config.toml
d_model = 512
n_kv_head = 8
head_dim = 64
norm_place = "pre"
extras = ["local attention windows", "paired heads", "attention sinks", "short convolutions"]
init_std_down = 0.0
optimizer = "muon_variant"
schedule = "wsd"
batch_tokens = [32768, 65536, 98304]
seq_len = 1536
train_tokens = 589000000
Each number is 50 + 15 x the weight over its row's rms, rounded and kept within 0 to 99. Layers, rows and columns count from 0. The size before them is the row's rms in percent of the matrix's.

# layer 11 attention key, 512x512, rms 0.128, rows 472-497, columns 448-511
102:42 50 55 38 46 47 42 43 77 28 43 64 38 54 60 77 36 51 58 62 55 50 25 49 37 38 50 43 89 56 75 47 33 63 31 25 58 61 41 43 31 35 51 67 60 46 51 67 47 47 61 53 32 82 54 64 48 53 42 44 33 66 68 53
102:39 37 52 52 41 57 28 52 69 30 63 62 38 62 51 60 59 49 51 40 62 60 50 45 45 48 45 71 52 55 55 63 50 66 37 83 52 65 46 34 58 54 51 51 26 53 32 65 04 32 37 58 54 39 54 41 36 28 69 60 48 61 60 54
094:48 49 49 60 47 41 57 44 33 48 35 51 31 40 62 86 63 57 38 70 27 72 41 47 54 69 42 41 42 66 43 46 82 35 38 64 60 70 83 63 63 33 62 19 36 41 52 58 29 44 38 49 73 27 63 38 76 18 51 53 43 35 16 69
104:17 60 63 66 86 61 38 50 63 62 34 70 35 56 37 11 43 30 36 39 66 39 50 71 47 34 44 32 61 49 15 70 55 52 52 35 33 46 55 54 43 57 61 57 66 32 74 52 33 63 50 37 38 58 73 44 41 33 43 69 61 68 41 60
097:54 42 60 63 23 54 63 31 57 32 26 51 51 46 61 44 61 44 34 36 37 46 35 40 39 71 42 54 41 31 37 44 52 53 61 29 60 67 57 39 59 44 58 52 58 25 55 79 25 63 55 48 32 58 39 50 50 57 55 41 28 56 65 51
096:33 38 48 37 46 06 63 48 55 47 52 46 59 67 79 57 45 59 69 23 41 58 57 56 67 23 43 44 42 51 23 49 37 31 68 45 51 20 21 59 24 55 68 27 43 85 50 67 77 48 49 43 39 50 67 38 58 59 35 54 40 54 59 71
100:84 68 47 46 61 69 57 61 32 68 36 54 45 68 56 47 43 31 47 47 45 42 59 40 57 52 49 54 10 73 57 68 56 83 49 51 77 64 67 43 72 44 38 52 68 51 35 56 76 67 66 61 41 74 32 49 29 52 52 63 51 56 34 20
103:67 42 51 66 82 53 54 38 37 50 52 36 56 57 39 54 61 57 46 61 42 42 60 55 48 42 72 23 61 34 63 64 40 26 50 56 41 34 52 56 62 50 37 72 49 49 56 31 23 62 64 44 78 43 31 67 61 47 54 61 46 48 70 46
085:39 46 60 42 70 54 79 41 59 51 41 60 39 46 49 56 47 56 49 19 66 46 54 39 53 76 42 62 56 46 51 80 51 37 53 32 58 44 49 48 61 38 51 48 57 46 99 71 63 53 55 81 26 25 61 60 37 67 64 79 59 56 38 37
088:66 42 40 49 35 18 67 34 55 25 57 52 48 32 43 45 60 52 59 49 42 42 45 56 44 46 31 34 45 31 34 44 55 65 42 44 58 60 38 61 41 42 51 36 63 38 69 40 45 45 37 70 63 49 49 53 32 44 56 41 53 70 22 77
088:54 15 54 49 72 70 43 59 44 42 65 30 66 50 59 35 48 46 47 32 41 50 20 56 52 60 47 54 62 56 59 39 29 54 07 28 44 47 37 15 40 53 33 40 52 24 60 58 68 44 16 53 54 41 39 51 51 59 33 56 17 83 76 69
083:40 76 82 67 82 61 61 54 62 34 37 48 44 31 49 48 66 53 39 62 49 61 50 68 58 43 66 30 68 63 71 59 57 45 46 36 43 43 55 38 58 76 38 41 44 45 26 46 33 65 55 53 25 44 55 70 06 37 53 67 43 49 71 61
092:52 58 77 39 32 47 51 45 51 35 51 39 41 77 39 56 33 64 56 60 46 95 28 30 53 27 33 37 45 25 56 74 35 58 39 31 64 41 45 65 52 59 52 38 38 56 60 42 63 41 42 56 46 41 60 36 55 61 36 42 43 33 59 72
095:33 43 48 77 39 38 59 50 64 40 62 46 40 36 69 48 43 52 39 64 20 57 48 52 36 78 53 62 54 28 63 46 69 41 32 37 34 40 38 29 57 49 47 30 24 60 78 32 55 74 38 82 54 56 33 43 51 52 36 51 34 50 50 55
098:48 22 42 59 58 48 55 67 50 41 79 54 48 46 37 38 50 33 37 43 51 50 39 67 68 72 45 66 32 46 50 28 55 58 56 69 65 44 54 52 51 79 52 46 60 53 27 82 27 58 64 50 72 88 73 65 45 52 33 19 54 29 85 57
098:75 54 47 46 51 68 60 40 35 58 24 36 27 44 47 49 49 48 47 70 34 66 63 54 50 51 59 94 56 43 55 67 59 64 68 61 72 37 54 62 63 41 56 65 64 47 53 42 55 06 33 48 52 55 55 74 28 31 37 66 64 69 64 55
098:64 57 80 86 69 83 14 51 42 62 39 25 41 39 50 03 67 61 51 39 52 84 43 49 70 75 44 46 65 54 69 44 38 44 66 55 43 59 39 61 63 30 67 45 69 71 58 55 52 48 26 49 65 69 56 87 66 71 53 63 47 23 40 37
098:45 51 55 48 39 54 38 77 69 59 61 48 14 57 60 47 58 65 57 43 35 64 43 69 69 50 50 57 68 50 62 41 45 34 71 47 36 60 61 67 36 38 20 37 48 57 57 20 63 72 25 54 62 54 49 48 66 41 59 49 56 23 32 41
100:58 59 42 11 52 32 44 59 54 36 45 36 61 34 45 43 62 31 71 77 54 06 49 56 32 51 58 61 41 42 50 62 48 53 32 57 47 70 63 66 73 56 41 68 55 50 28 61 14 30 49 19 50 43 77 28 41 52 40 23 57 49 43 51
095:11 57 36 44 55 47 39 90 58 41 41 62 72 49 55 52 55 44 55 47 40 49 61 62 51 43 58 51 44 64 42 57 53 42 41 56 56 65 64 48 38 43 44 53 44 50 61 29 44 48 39 43 46 38 64 23 58 36 46 34 44 39 45 32
100:33 90 43 45 54 69 42 49 51 41 37 58 65 36 42 31 31 88 23 49 62 36 38 03 40 41 65 34 53 55 33 30 46 33 31 43 38 42 48 67 50 50 68 61 69 32 27 71 64 52 45 77 49 27 31 50 61 53 74 49 73 47 36 58
108:60 46 66 25 49 41 55 47 64 52 56 44 32 45 22 34 74 67 61 49 40 70 43 54 40 31 35 49 57 37 62 46 49 20 28 63 42 32 22 42 28 29 45 41 40 51 45 38 53 63 52 74 68 38 36 68 69 49 50 52 66 59 71 77
101:54 47 40 48 52 62 50 50 33 26 47 47 54 49 39 74 56 54 20 50 56 35 38 62 77 62 71 46 30 63 41 27 49 63 51 70 70 47 55 46 67 47 68 50 59 48 47 48 47 33 49 45 41 37 79 49 50 77 76 73 60 65 44 27
102:55 51 75 55 20 32 62 39 89 75 31 39 28 39 57 69 66 52 54 57 60 56 65 52 58 36 54 42 42 70 38 76 53 43 45 38 40 71 60 52 19 44 30 33 42 63 34 52 44 50 37 39 52 20 48 51 58 33 37 58 60 49 47 51
098:42 26 55 49 18 41 62 29 26 56 66 68 38 62 66 86 80 36 64 50 36 63 65 52 68 54 55 37 46 57 52 45 41 74 36 75 71 49 20 29 49 47 51 24 42 43 47 38 31 42 28 39 63 21 63 41 54 56 35 77 35 12 56 62
090:45 42 33 45 46 37 56 53 40 61 09 59 81 56 50 49 41 49 56 41 57 81 30 30 50 37 53 18 52 39 61 25 42 29 45 33 30 51 41 50 47 55 21 53 68 39 39 35 58 43 50 40 53 66 56 65 58 64 72 25 35 53 55 56
# layer 11 attention query, 512x512, rms 0.131, rows 473-497, columns 448-511
102:62 55 52 39 53 42 41 66 65 54 58 42 44 59 37 28 64 49 36 34 32 50 60 45 61 72 39 52 43 64 31 54 58 22 52 41 56 40 38 71 45 77 47 78 32 44 57 70 46 53 64 35 58 47 52 61 34 23 63 33 56 57 39 18
090:48 63 63 49 16 25 33 37 35 59 46 50 25 51 43 57 33 42 75 52 55 55 56 46 54 72 18 62 45 73 41 30 60 41 50 63 45 65 68 69 33 60 66 59 35 43 90 50 78 39 31 52 56 41 49 40 38 82 50 47 67 42 72 58
100:49 32 40 33 34 53 32 49 66 19 48 55 55 69 52 56 50 39 57 78 72 63 16 33 37 53 66 74 89 51 45 55 58 43 45 56 59 51 60 56 66 61 36 69 36 64 59 53 38 56 43 39 52 40 62 11 54 47 68 52 40 46 60 40
099:24 40 34 84 49 60 33 63 30 60 58 13 37 36 86 49 64 50 78 38 52 34 72 64 38 39 41 35 35 61 44 27 61 49 77 79 74 39 25 53 39 51 37 48 56 55 63 51 66 70 25 60 65 42 25 63 41 42 73 42 70 74 42 78
093:66 61 40 56 66 65 44 58 43 63 44 52 69 66 56 42 67 39 40 54 68 34 44 38 31 45 32 15 40 57 43 59 22 39 41 67 88 57 38 27 53 58 74 42 40 36 53 32 46 48 51 33 44 22 11 70 45 65 41 34 56 51 59 39
098:74 91 30 40 48 72 57 52 68 62 46 39 39 73 45 49 51 67 51 46 60 73 35 70 72 43 41 47 42 95 74 54 41 65 26 50 57 71 62 46 47 43 55 71 67 51 46 49 29 45 73 15 61 49 44 55 80 61 26 59 70 64 31 18
101:67 49 24 39 40 76 53 29 49 60 40 35 46 49 50 57 55 37 61 44 26 39 48 56 24 64 70 89 39 38 34 25 46 20 66 58 62 45 61 58 53 52 43 66 53 40 30 29 60 52 32 45 28 42 51 68 40 34 48 56 41 58 41 44
083:68 39 37 45 77 55 45 16 42 78 57 36 47 64 52 47 54 45 28 37 55 60 27 51 65 76 55 34 55 47 69 58 63 33 88 43 48 38 54 46 59 72 33 72 53 44 57 55 64 71 53 67 52 67 69 50 55 28 44 42 19 31 50 67
088:10 57 73 53 55 64 27 60 41 72 34 32 61 43 43 48 62 39 47 54 52 22 52 60 58 36 45 45 40 57 51 54 57 64 24 35 42 68 38 57 54 17 44 56 62 34 54 42 62 43 57 31 53 50 86 50 39 79 37 27 53 62 65 41
088:51 33 55 64 60 43 47 37 57 37 72 50 39 32 30 39 50 38 61 76 80 33 52 67 55 48 39 44 68 67 46 69 50 35 41 24 53 39 46 39 44 48 65 31 52 80 56 71 69 68 78 40 77 50 64 74 36 38 52 61 75 58 71 77
093:18 28 46 24 31 49 55 56 59 64 54 42 72 23 60 55 64 36 56 52 69 42 25 53 58 78 62 53 39 34 47 25 44 27 66 62 55 38 38 52 64 54 28 58 30 46 38 66 59 49 57 38 30 47 50 51 32 68 43 37 52 47 77 44
095:28 86 46 54 43 43 75 70 53 71 61 36 39 46 33 77 39 47 45 36 80 37 67 75 72 62 67 65 51 55 46 46 57 65 56 24 41 32 52 61 46 55 49 29 47 27 72 54 48 79 58 65 71 49 20 37 37 57 37 17 62 43 47 58
092:36 57 36 73 58 80 49 54 50 24 56 51 60 60 48 28 56 46 29 49 28 76 29 54 24 54 64 46 58 53 42 62 34 62 43 40 46 49 69 54 63 32 53 54 52 49 46 41 60 68 56 51 41 75 46 62 59 60 29 32 71 44 33 44
093:50 36 77 42 45 25 51 53 59 45 42 47 61 55 25 58 55 56 53 30 61 20 37 62 62 60 41 54 43 19 46 56 40 56 53 55 44 64 55 38 33 45 69 68 69 43 50 56 45 73 47 75 45 38 31 48 52 55 31 44 67 73 69 90
094:40 39 42 54 49 20 41 66 74 69 50 22 44 66 23 47 45 48 60 32 73 23 38 52 61 53 51 66 35 26 57 56 54 50 40 51 39 58 29 56 25 58 60 53 49 57 42 59 37 43 50 31 48 59 57 24 49 42 49 32 33 35 66 44
092:67 32 58 45 50 56 39 40 76 70 27 64 38 44 60 36 59 48 37 22 54 35 31 42 48 40 32 30 55 48 68 40 29 55 52 55 72 61 58 57 42 39 57 32 79 61 66 98 60 54 48 64 45 55 50 38 54 49 65 33 63 67 57 79
095:50 32 48 53 41 78 78 37 66 47 77 49 15 32 46 49 36 73 43 49 67 40 30 43 55 39 42 61 33 57 52 33 40 52 48 62 56 30 43 53 36 24 50 20 85 40 51 64 54 55 46 69 66 35 24 45 51 30 49 43 36 62 39 66
091:73 53 61 41 39 65 43 77 57 48 13 71 65 52 37 40 54 32 52 36 71 61 31 51 49 76 32 61 32 46 59 29 62 87 57 66 65 52 46 68 44 82 80 53 51 45 45 36 60 48 61 53 40 64 46 53 33 60 78 54 37 41 35 61
087:49 75 51 58 62 16 70 35 66 69 57 47 36 57 33 31 39 43 55 50 62 56 47 42 61 17 42 47 60 18 61 72 33 67 71 26 59 62 49 47 67 67 28 72 56 56 47 70 76 27 54 40 42 62 39 59 55 53 50 63 30 58 50 53
093:61 56 55 66 57 53 33 19 49 17 54 39 38 52 20 56 58 54 40 42 47 61 74 54 57 60 38 44 31 47 37 45 50 59 33 71 82 46 62 40 57 28 53 46 41 41 52 84 65 41 31 49 34 74 40 53 31 26 41 63 45 55 64 80
096:50 28 40 64 49 47 47 52 47 46 07 49 54 62 60 63 54 42 37 42 64 44 37 38 40 29 43 36 59 42 57 27 58 41 52 35 83 57 36 39 37 55 68 28 70 71 35 41 39 52 47 34 65 60 54 54 30 31 34 69 33 34 53 51
093:19 61 33 55 42 61 36 58 50 63 48 31 69 39 46 58 44 57 47 18 30 32 73 44 44 52 37 32 88 95 48 40 52 72 81 38 70 41 48 42 57 54 21 53 50 44 61 18 65 39 30 49 61 59 35 55 39 38 31 36 42 37 60 53
093:59 47 18 34 56 30 27 76 50 33 44 56 57 53 48 22 28 61 38 47 35 71 28 43 41 61 90 68 56 40 63 57 68 33 49 53 52 59 62 56 60 44 61 79 50 43 65 49 45 59 22 43 33 32 36 27 47 49 51 29 46 51 24 28
102:40 72 57 42 43 71 25 63 32 63 64 51 48 71 52 88 44 28 62 44 66 08 60 42 59 56 67 51 44 40 36 48 45 09 45 36 79 31 45 41 32 52 34 54 52 67 64 50 44 34 38 53 73 38 39 37 53 47 53 60 41 52 96 82
094:58 39 54 49 34 53 58 46 59 44 69 73 33 40 67 47 43 50 74 35 57 42 66 39 44 63 66 68 77 55 57 34 33 45 64 54 45 51 32 27 86 51 76 36 69 69 30 77 57 88 42 39 62 58 49 56 52 37 38 36 41 31 30 16